config.yaml
num_hidden_layers: 8
hidden_size: 128
num_attention_heads: 4
num_key_value_heads: 1
head_dim: 32
intermediate_size: 512
vocab_size: 2048
hidden_act: "tanh_gelu"
norm: "rmsnorm"
norm_place: "pre"
norm_eps: 1e-05
positions: "rope"
rope_theta: 29500.0
rope_fraction: 0.75
qk_norm: true
attn_scale: 0.177
bias: "none"
tie_word_embeddings: true
parallel_block: false
extras: ["local attention windows", "value residuals", "skips across layers"]
init: "uniform"
init_std_qkv: 0.0557
init_std_o: 0.0
init_std_up: 0.0557
init_std_down: 0.0
optimizer: "muon"
learning_rate: 0.0104
lr_mult_down: 2.0
beta1: 0.9
lr_head: 0.00864
warmup_steps: 33
schedule: "wsd"
decay_fraction: 0.782
decay_shape: "cos"
final_lr_fraction: 0.02
batch_tokens: [16384, 32768, 49152]
max_seq_len: 2048
doc_mask: true
train_tokens: 124100000
max_steps: 4241
dataset: "wikipedia_en"
Each number is 128 + 32 x the weight over its row's rms, rounded and kept within 0 to 255. Layers, rows and columns count from 0. Numbers have three digits each. The size before them is the row's rms in percent of the matrix's.

# layer 5 MLP down (transposed), 512x128, rms 0.228, rows 79-104, columns 0-127
109:189189118127146147094095105230141133114118151169134119111152123139119102061145160161151210112187151104161114155121171120116116123152108116130144138162097154150133081091153135122101097051132105119123131117105153082108144177083094156110143114108059116095161134107152117095126073162108117156150105095170125101054142094091111141172101139103118139153084148129153139063108094219095116084148
088:100105089063166188117131067178073109146104114153158077152089148176120129146147115093109043111146101155132123120173120151158116085130148182094086116147132118093107125196056146153117140097116109079108143142173153057126092129085119144129154112126107168140177161123131119149121144115188120147139192127162100115026154150106126139112144106108128137144111105112139149089159135159145160170049
102:094156113125217093097146117135134138146104173114100126185156147090097132118126189111169151107142096133111078069198106134175189161159094157185160106152085143176143154088145034143099123125155123144094175169066114129092140167154145070105135114132122147131145147138177111161094135122152131158148123096165120142119177141080142191091160130104102127095123193082115112138179168097134113135108
089:127134153116111157085133129144173139159086186111097121129133116159147085159160064107119110077130194130178093121127144149124114108167196122068132170071137158123132119126100126141131152164106127118164141078117154142105155111115179201130122115116077068094135122107137192126109115142147177142077129171103097133124221190144126147134129133185135092118199158125083103155133154135202202136118
098:120118159097180150141190082161102166162119153127123146075118060110122129206141150127130111156146169085188098120159122171100135138186151129094109112177178074117113128132168080107166119096109087117142154100112113148074194120128133120146093095167120119141158119144109079115126139172096148165188175157113100157180155120188152062126163144122228093126163151149082112166131130127139123143138
102:160068167145098115172150166119168090172110135174084104108149055110130162099078117177153169173131129135138140094107044139127085173140114083130148170076184140090122077149090138148071138117142114158149173156090136141158111122088107073124198110155118116123141118112147108115113171153139099150107128166135182116157116177141180185105147079047112134108148132156147141120111143076090080136125
101:154081142131115154198114111122111101176087130138123155069097116038220105069129149127126168123138131075148150161104154103169151138109125155169095125133164138168160139193124128160134085109143153114097069140105062135163130132102156094070122112094153136173147170145099101132110165143096142088120179130154105123108123133164100206151173098111123136157176108070162137120123132184072137080118
098:130109115154140128110065089121140106085165154113171145100144116103100114168137101136106164075130120106123109164161167121102099096155159132106140121112188195200134163104141161195163134197150094165158182097151110070135127068170143172119137127107097122162109138064087111104155174125093087158197126113103140095118136137147133104099131117138082137086130180053148124152115107029141141152145
106:115119116099139182141139151188110101093146103113154069179112108144128162132122089072164135108180143135148152165130137109098144122063138159079162119179103113104089048066094122113171154153118149146158148135119105147148076177101149146138115091162139108168188130149231091115109124088191115105101108118134114091129061133134096108126167119182123128141229110115123181129129116123091120105122
108:112166058154175124137163093066158059110138127176089108116042125103084112134107131175113169135141122163172164071131106129088141097124159169124157122088105133167114103160196120114117129138097126117121125095121168137136187082117134101128101108192159118141193160086121082114119083077148170120143107109113161160149120196135159137145097104092143153144175140192117173157186138144112098101075
095:168142093194160121128077077155155165180103159181139166178112102109178115161102082131129137144100087086118144155162130093177090124094100096145141137173117140179146078113165016163142118139100129156133117121114105076103173133119160188106151092152133134184141132113074143133147104102096119062131122172096082102169162104152138129116164105077156080117127126089175108131126115145109062129111
103:159043102113144142179129110116127127146138095146105146070079125174208117126157095116069157161075155151132091108088148138174107129124135101118132138072124163137148132238139013146132151142145115108088146117141116131103082149072175127109091142117112087093076126144149103139136121149112106086102135123084136132171117114149164108069172124160134121178100133166097113098182165130125137118086
113:148069122160122115139127104186140150079159128099114156121085152115158070111104130097128118093053111132112106094125115142145037175154125082163123102083129119126144070153079034181158145090107148102116102144161147182160104117107161144108095203089123182156110169124140068156116146041122111129180123144135104136076092074126128089126143148121125132158115078114106098159106146132112140162116
104:117075113123119130150144152085094190134083140163115048177174127137133171101158147163120130131111126211154102097181169126090141124099177130153103121234156089095080113073125181104163143136088059116133121096135131116173116164136065137156148099149107213153132076162148126133115112152119081091143146163129165076111090157150131097131122104139106158094084105141133124129078112146130104131124
097:105166135169109110108112121216123125088203182142120129114106128144162056127148147099073107112144035149154122156131111075109112168089126167096134133203148148172111101121101235130090152124145108115124103189107134177125116112162137133152076122117127072147118117123110140129153103108106045108164165146104188102113127110127133099130098178140143108098140119159129135190110108099084102098114
101:119096132153155115123111146072152122139093092146107098112122117115213084070126091108147106197125067111117132100143118134122079154097131151074118202077136113134159110127098069157063098139137056188125079185153153127166154147108045188101107118145182117115107133126105101122106132126170102198151138128135100155112104115111156131143115132123119108092180176094188153128072108124122169141140
102:143116085129113147129133131091149088197125143147142053120140143077117134117158165072172133170078162121129087142182101092092203162155127195143154055180139125125149152076206103143133156151123162158123126081124124171095168147162125114167145089153123177176105087147121054105091105163128167160156127145193132165104101143182178094127159175126112158126151155123148124145110117120134132128163
095:126095118146057173141123155168147132094182084162130150129115160165144115113158088108152095154092148160125157128128160109118109145080093088133120109151080136124117095121106110139158135018138134126147144144165073139152084052153095128108138111092144172152116061115142210102161097187130158128142168166151107154083115140157086184154152150057137161132132142171115131157088070150191137162141
109:159170171147101099132137143160113223163146168176142189113163092135128153155135121134088136151099109157164140091139125144219127182105164089104091134107114132118143073127107148101122151125126134054133136104140132094122049082105136128137130139117143161165113159126160105081106189144129116165180191133088155145105102145153149075098077138133133082110181088057128082078127105173151134089113
083:089113094157132099133086075114252107141092192176141139135136086064184069054131100168117105116126117108131119177056156113158152108130160110112104127134126123178133115097146186157162139156104091150148072131141132165131053174163117110107114147112088175159116109131128122134114110127129127104161117133180149128168166129159084168166120104175161130101079118142116107120122146133095099064147
089:137210079107166126106075106187110113135153155123119157128094119095124117131106142117139169154139176131112232111156131135148111109146124122156127097046083126132082148110132105138170058137134159127105139143151086136147147122148139103124175122095113149145141132145049164090102061100096135114078214154139090123158115112160130131142085180118179202158140171176163145089146109149107153166156
110:136180116122144134132185118073093136123124078124057152083175095091154109076131138151123105108144126075121142102175140103156101111173086111088108086154083132152128153139090184143128095144130129131128115140083101124113119126109077232138153110138126127102111107150120120127162105136102079086147171142170135163158130069073048165134082072151160126040141130158111119083127084155167089163149
102:084187067171155165110135140090164097017100128111125106113109094152111079189159108134104128214150096110120146130135111118155125153096121152136091144149134096147109147148146100112169185131147073118091064094127144146168102067109180158146107068155137132091156100146121102143106159096076119140153152113037175117139125138085120147131123144120115108119113133110147110141136149059120091068079
096:130119114116088140160180107194123161110127144117131129099200146161182176169105136110157102105132163126116182172119134115165075139146098146091120096134081183173095091153097218094121054128131093121076095131151172164127085154147171091092158134085099097074107148130097145131100058121152119121099119177081082163141159176143144073114077126184113159145112162163124134101132132151130100126123
100:142119135125102092175081129135129152090162141115131179096120152115175197103177113092078080112125128118151115102160138114128136165096093184132115163094176117180091068084179175092145095081148180116089090105148100182120129129158160171131148111122162116138122184134149155153096178158108180192159060107111139128147110127130143187141103126160171162223083132118150155088145097096119149128144
096:151147138098114101155109143156099107098097083127123116128104087167120117125175144109189098171075145131176121137141145108124152146135093128096186131079097066110175115154081184161133095186074151151113156080123133153099044138150183177147112106134113091062137163129177117177166101150112119157167181152115152133144089154122131102163117112140132112119131145151065072141186115061122184154186
# layer 5 MLP up, 512x128, rms 0.207, rows 80-104, columns 0-127
096:176125131163171100080149117120177076123165153144116114124142089146086147089171110129132184106110144088132142124122139200105154084153157152178151119146157096127065159106167111167148092148121121090087132095087125103116066148174125072145101184072116157087117135123116165130157163124120164171123101076145080125148119178192141084181090168115102169099099143137161167124069117084130106051109
099:139178119072139136140118112084125153078101123148099136115121123130106069141190157120176140124148107124188193161090098143126124153087125118099091131074160105079108154173155159115113160106116106106134105165106055152148198126117118082131141185109136073150145136094119132127169167099109129111137129162082123078139092078158105170093075130149079187108133036178144167140139133090121059149161
095:129166182202164127163131109124130146145118123156086115088127144114132151156030146109129155156134083109108115133086065163142132082142126149150149082182108051128125157121134069103142145173122154133081177123123132078157169177125091016156145127145168130099072143120105122183125133081166056105137184106146112145151099100114178140154095125122113168128082134117126111118150140133118082102146
093:198086142126060124152134182162143152124124092103093082139145151109137103081192147152104124148082123111132102137138137112147154131116104155124076125116126131128185127101180166190102104082133151159115132151121111126171129146165106117160162180068119097151081171107102153168121116109101124098096124092125114116159123180087042090109134113126185159148176102125175116126115184151146126014072
100:181137132038138085155089135125086156078127065151131182194134114170129126118094140093148083135125126106171101158144064125142109175129134175129192141120158137120120090075120076140086130143121087164170172133147153151126107043080125122094109080135109134130195098113084111127179185083120156108088090102131134139116122101140150093169116104191071118156132106160120088108146126101086161142141
099:151136086143053101052138168163096125141181092096131092068142142123124110138085159124073050104140124181178157132095127156135133102118144121117124117164106152139118116099171120097131132103089186120060102103114127128175149115093228092142164193149125129091128141106106168158094077111117096118147082106097103152093107147119163116182128150120076103123086119166164082116091154132148103076162
099:132154177172120084168164117151157151129143143176026139159122240114182108076140162139126155113100117114125141178131093108144140095132169143104149158175083120101110111110119067211154096109150102097119114163126155114103115117132133116115215130096160111103100153205130116110120098133104103109140131086158144114151139131125114081129113116165175137194127182167113134101164121177125114185150
116:137103143190129097099075227092098175108154109103142091115068137127147082104173183115109111189122151096182134196099128184121141151151116097094179136106181125098111128096110114166131110086142109126161163112106059139173155139141137133165080133202127131105086136106153138072112105132100161148138141132173146197149111125157143089131127162169103158124149146080132132142124153125131116058069
099:158118186137144138180080128096117124097191144097142114106159153075125125120082110127086160114097112121133159156133097129145154182092083132138125144131191118086116189075113172108075141143143098144095162134055187078140162132191132117064140159179143073183103144132111112093094163121115145185128148150138105163102066141065108144100186107145122131079127088099102104153161067119156139108122
084:145159101126183072119197092161111113125156113134168186132091171153045107141100116123169098082135108137180124176071125072092186150150138125137120156106127158109139141182141147116156119151099075131173145130115115127099159125115164159118126186100122049130143126089142162133182122160112135147126086128140131131115084137128179115187078107069187142165068137113169144103160161137100174143194
099:140150138133148107133157131125128020174144097134139125119093141129118120082182142144181172124122146183147113187099157147128106087100202155114222117153163161098134129123145144119090076151075110134177183101132161140094147144124116131105086132133195074131158162077177197089141110128105070148113143089136111122109095155101118102123109101137166100144149117150136118108178175156139201102094
103:129152144131144124106124095088100126142098094169125170120135184179106131201126126136144141164076142124110155126165083174159090091121020166120094152060114116108130173161098100141083141150157117147123135131176131126133142156191162087135120116146086166165061202080142103206128202069130127105149140100114094154096144108114091133099135114088079133114152110169127131103111125157151153146079
104:144115121164137121058155114140145153115132128112166110233134100130108133110158131109174135076122131121137153138113177129158133143115139170152097117137089173085159143122167065093124099160162117095202119110140151163079120121132033185158177119124119150155131134121150117166115159105119107083162153126102139156176115092145115145053099106101158085115113108231197150140152179130085107152107
098:135093109074095110190152155139107182106173184095138117131024135127189152140107179081166116130085134187101190167173120086170094078113134132111089132158113146114135118076128134115175132166158162112139104121146138130112140131179198120153171134182169088095132170129086106079086147086152178152135109127073127165110107123088181129122133127119095167122153140106140158141085148096127131143083
099:142137081130112089076089133167104147122113161120136082100137134110197103102107137146164075131117134066122123133121151075165102120137127123177102114171138143149141139125073087129096073114125139070177118085083117201150129125071140101121068120112133110131142154080058164142126207097152122152112134102111102122148155080145197216101166160125116165077156161082157126161093158129168121107168
103:125112142197129173132148185109163087152163116151182106088118114104106127154131175135121109121136071107090136169093097167091126107173131147161109126115138185067134147086167092081127084157134148157170094133075126175108189152136168167151162126146165149092107095088099190135117053105139115090142129103113083143135116178144157073114159112117190092145178145169142099136084147097064074129137
090:108162052135190140105138171165105120156140156144097068095060159138093117110157111124172187183137168026125119109134147153200179122105124082141104165152104171131159124148107140159122138101097089153170099094143072139127142167128116125133131155149112141134061089108051125135089059124145102106174112102159125137113102085145104118154170182120111132135182140098113137143152094114150084168116
100:138156155148165131136137156079097075142140073106124038128165106098147096099168084114151113136130164128152194153138143106108155125150158086141069162192161145044148100169115081090139088140131142165136116095190155128110096114220055162087128127077141141119070170076098101092128115117120137120151147121107119109155133179144149144137143127161118076151165105158135141098098168161105086148130
090:130103123141131136145149071155178151093131114118198102182107099109066148161153144097108066205115066116173101135165120139105128149098100153130128114084127136077157077099117133138125149100198131158166147086107106109119165106120143091163138192136177098084100119133193105133139111043156179123139166113076187157112110076114072076144100161085126097168163117151128103102112127135145140148153
094:077094111137125131115190106227150157174122152103135167101144181184112150113185123150124130134090083170122105152133141133158072106154114118128121108160158122084150168078190130169116099109150142136119140162106152139084127136160089141063153135165096123098126168101157110085142144130157086185123071113149077183041128160155134140197164135138114093099166122099157122079099153131165077123119
108:123130155113109122144154136131147065120077117142192130144086075142074110140096166142064136118142091119188156208167087143114134126135105119131144129153205117144139106110113129116143110131106136091123153147102140183150116130120083095083102077184157098119141101092123132114152136156160137102175120133105118127198067106123036152127081152128121146114121104239126106121115066159141136148209
098:116133078082140113134131117148088081141153112098166156140135065147104102122109136141128113124108207081181134101056076109160160152166087091147151114159123175136122093104146095112130148124090166092058086126150134117080128107178210110097094142043101187119088162089152107123129154052118130085143111119117115147157176155117180081134127101098081148147093144140126148128091117078152093115116
090:131118101186131094076128095091096080139119182112145149195147146137120192132088148109181131086136121153102156142068109078185117124152184150139148141066113129178153099087148199165138154088150116178106038110128119124163150130078146094140115083145104088134123103091085132103137139152123100157107189040141162150093150122090100116146122168127162106109108087089115129142142113159153124112187
103:065155109185099110148171162117110083198106113109054188130111168155125099134164149150137121116167116144150147106045163112178204083094196141078147136141128137145122126103149106100125162173096093128151108117086114189136155094115164078090165182129076180140124160183134098124075149114087122147116084129163137141136143118149132146128046124106161125123176161123163127149156129114130134126086
098:188144166172126136133178093154089172076138109089080142103175145139162126194142114190087121173094136100152097154129119133106107101102134095080076132211121171172169164080170155127118175166140122135172130095108129105122121123106158071154105182176120113158126144063114183110126174077128123164152140109109116083150179145163153149152132173136170120141179185111119143155096146144095118179120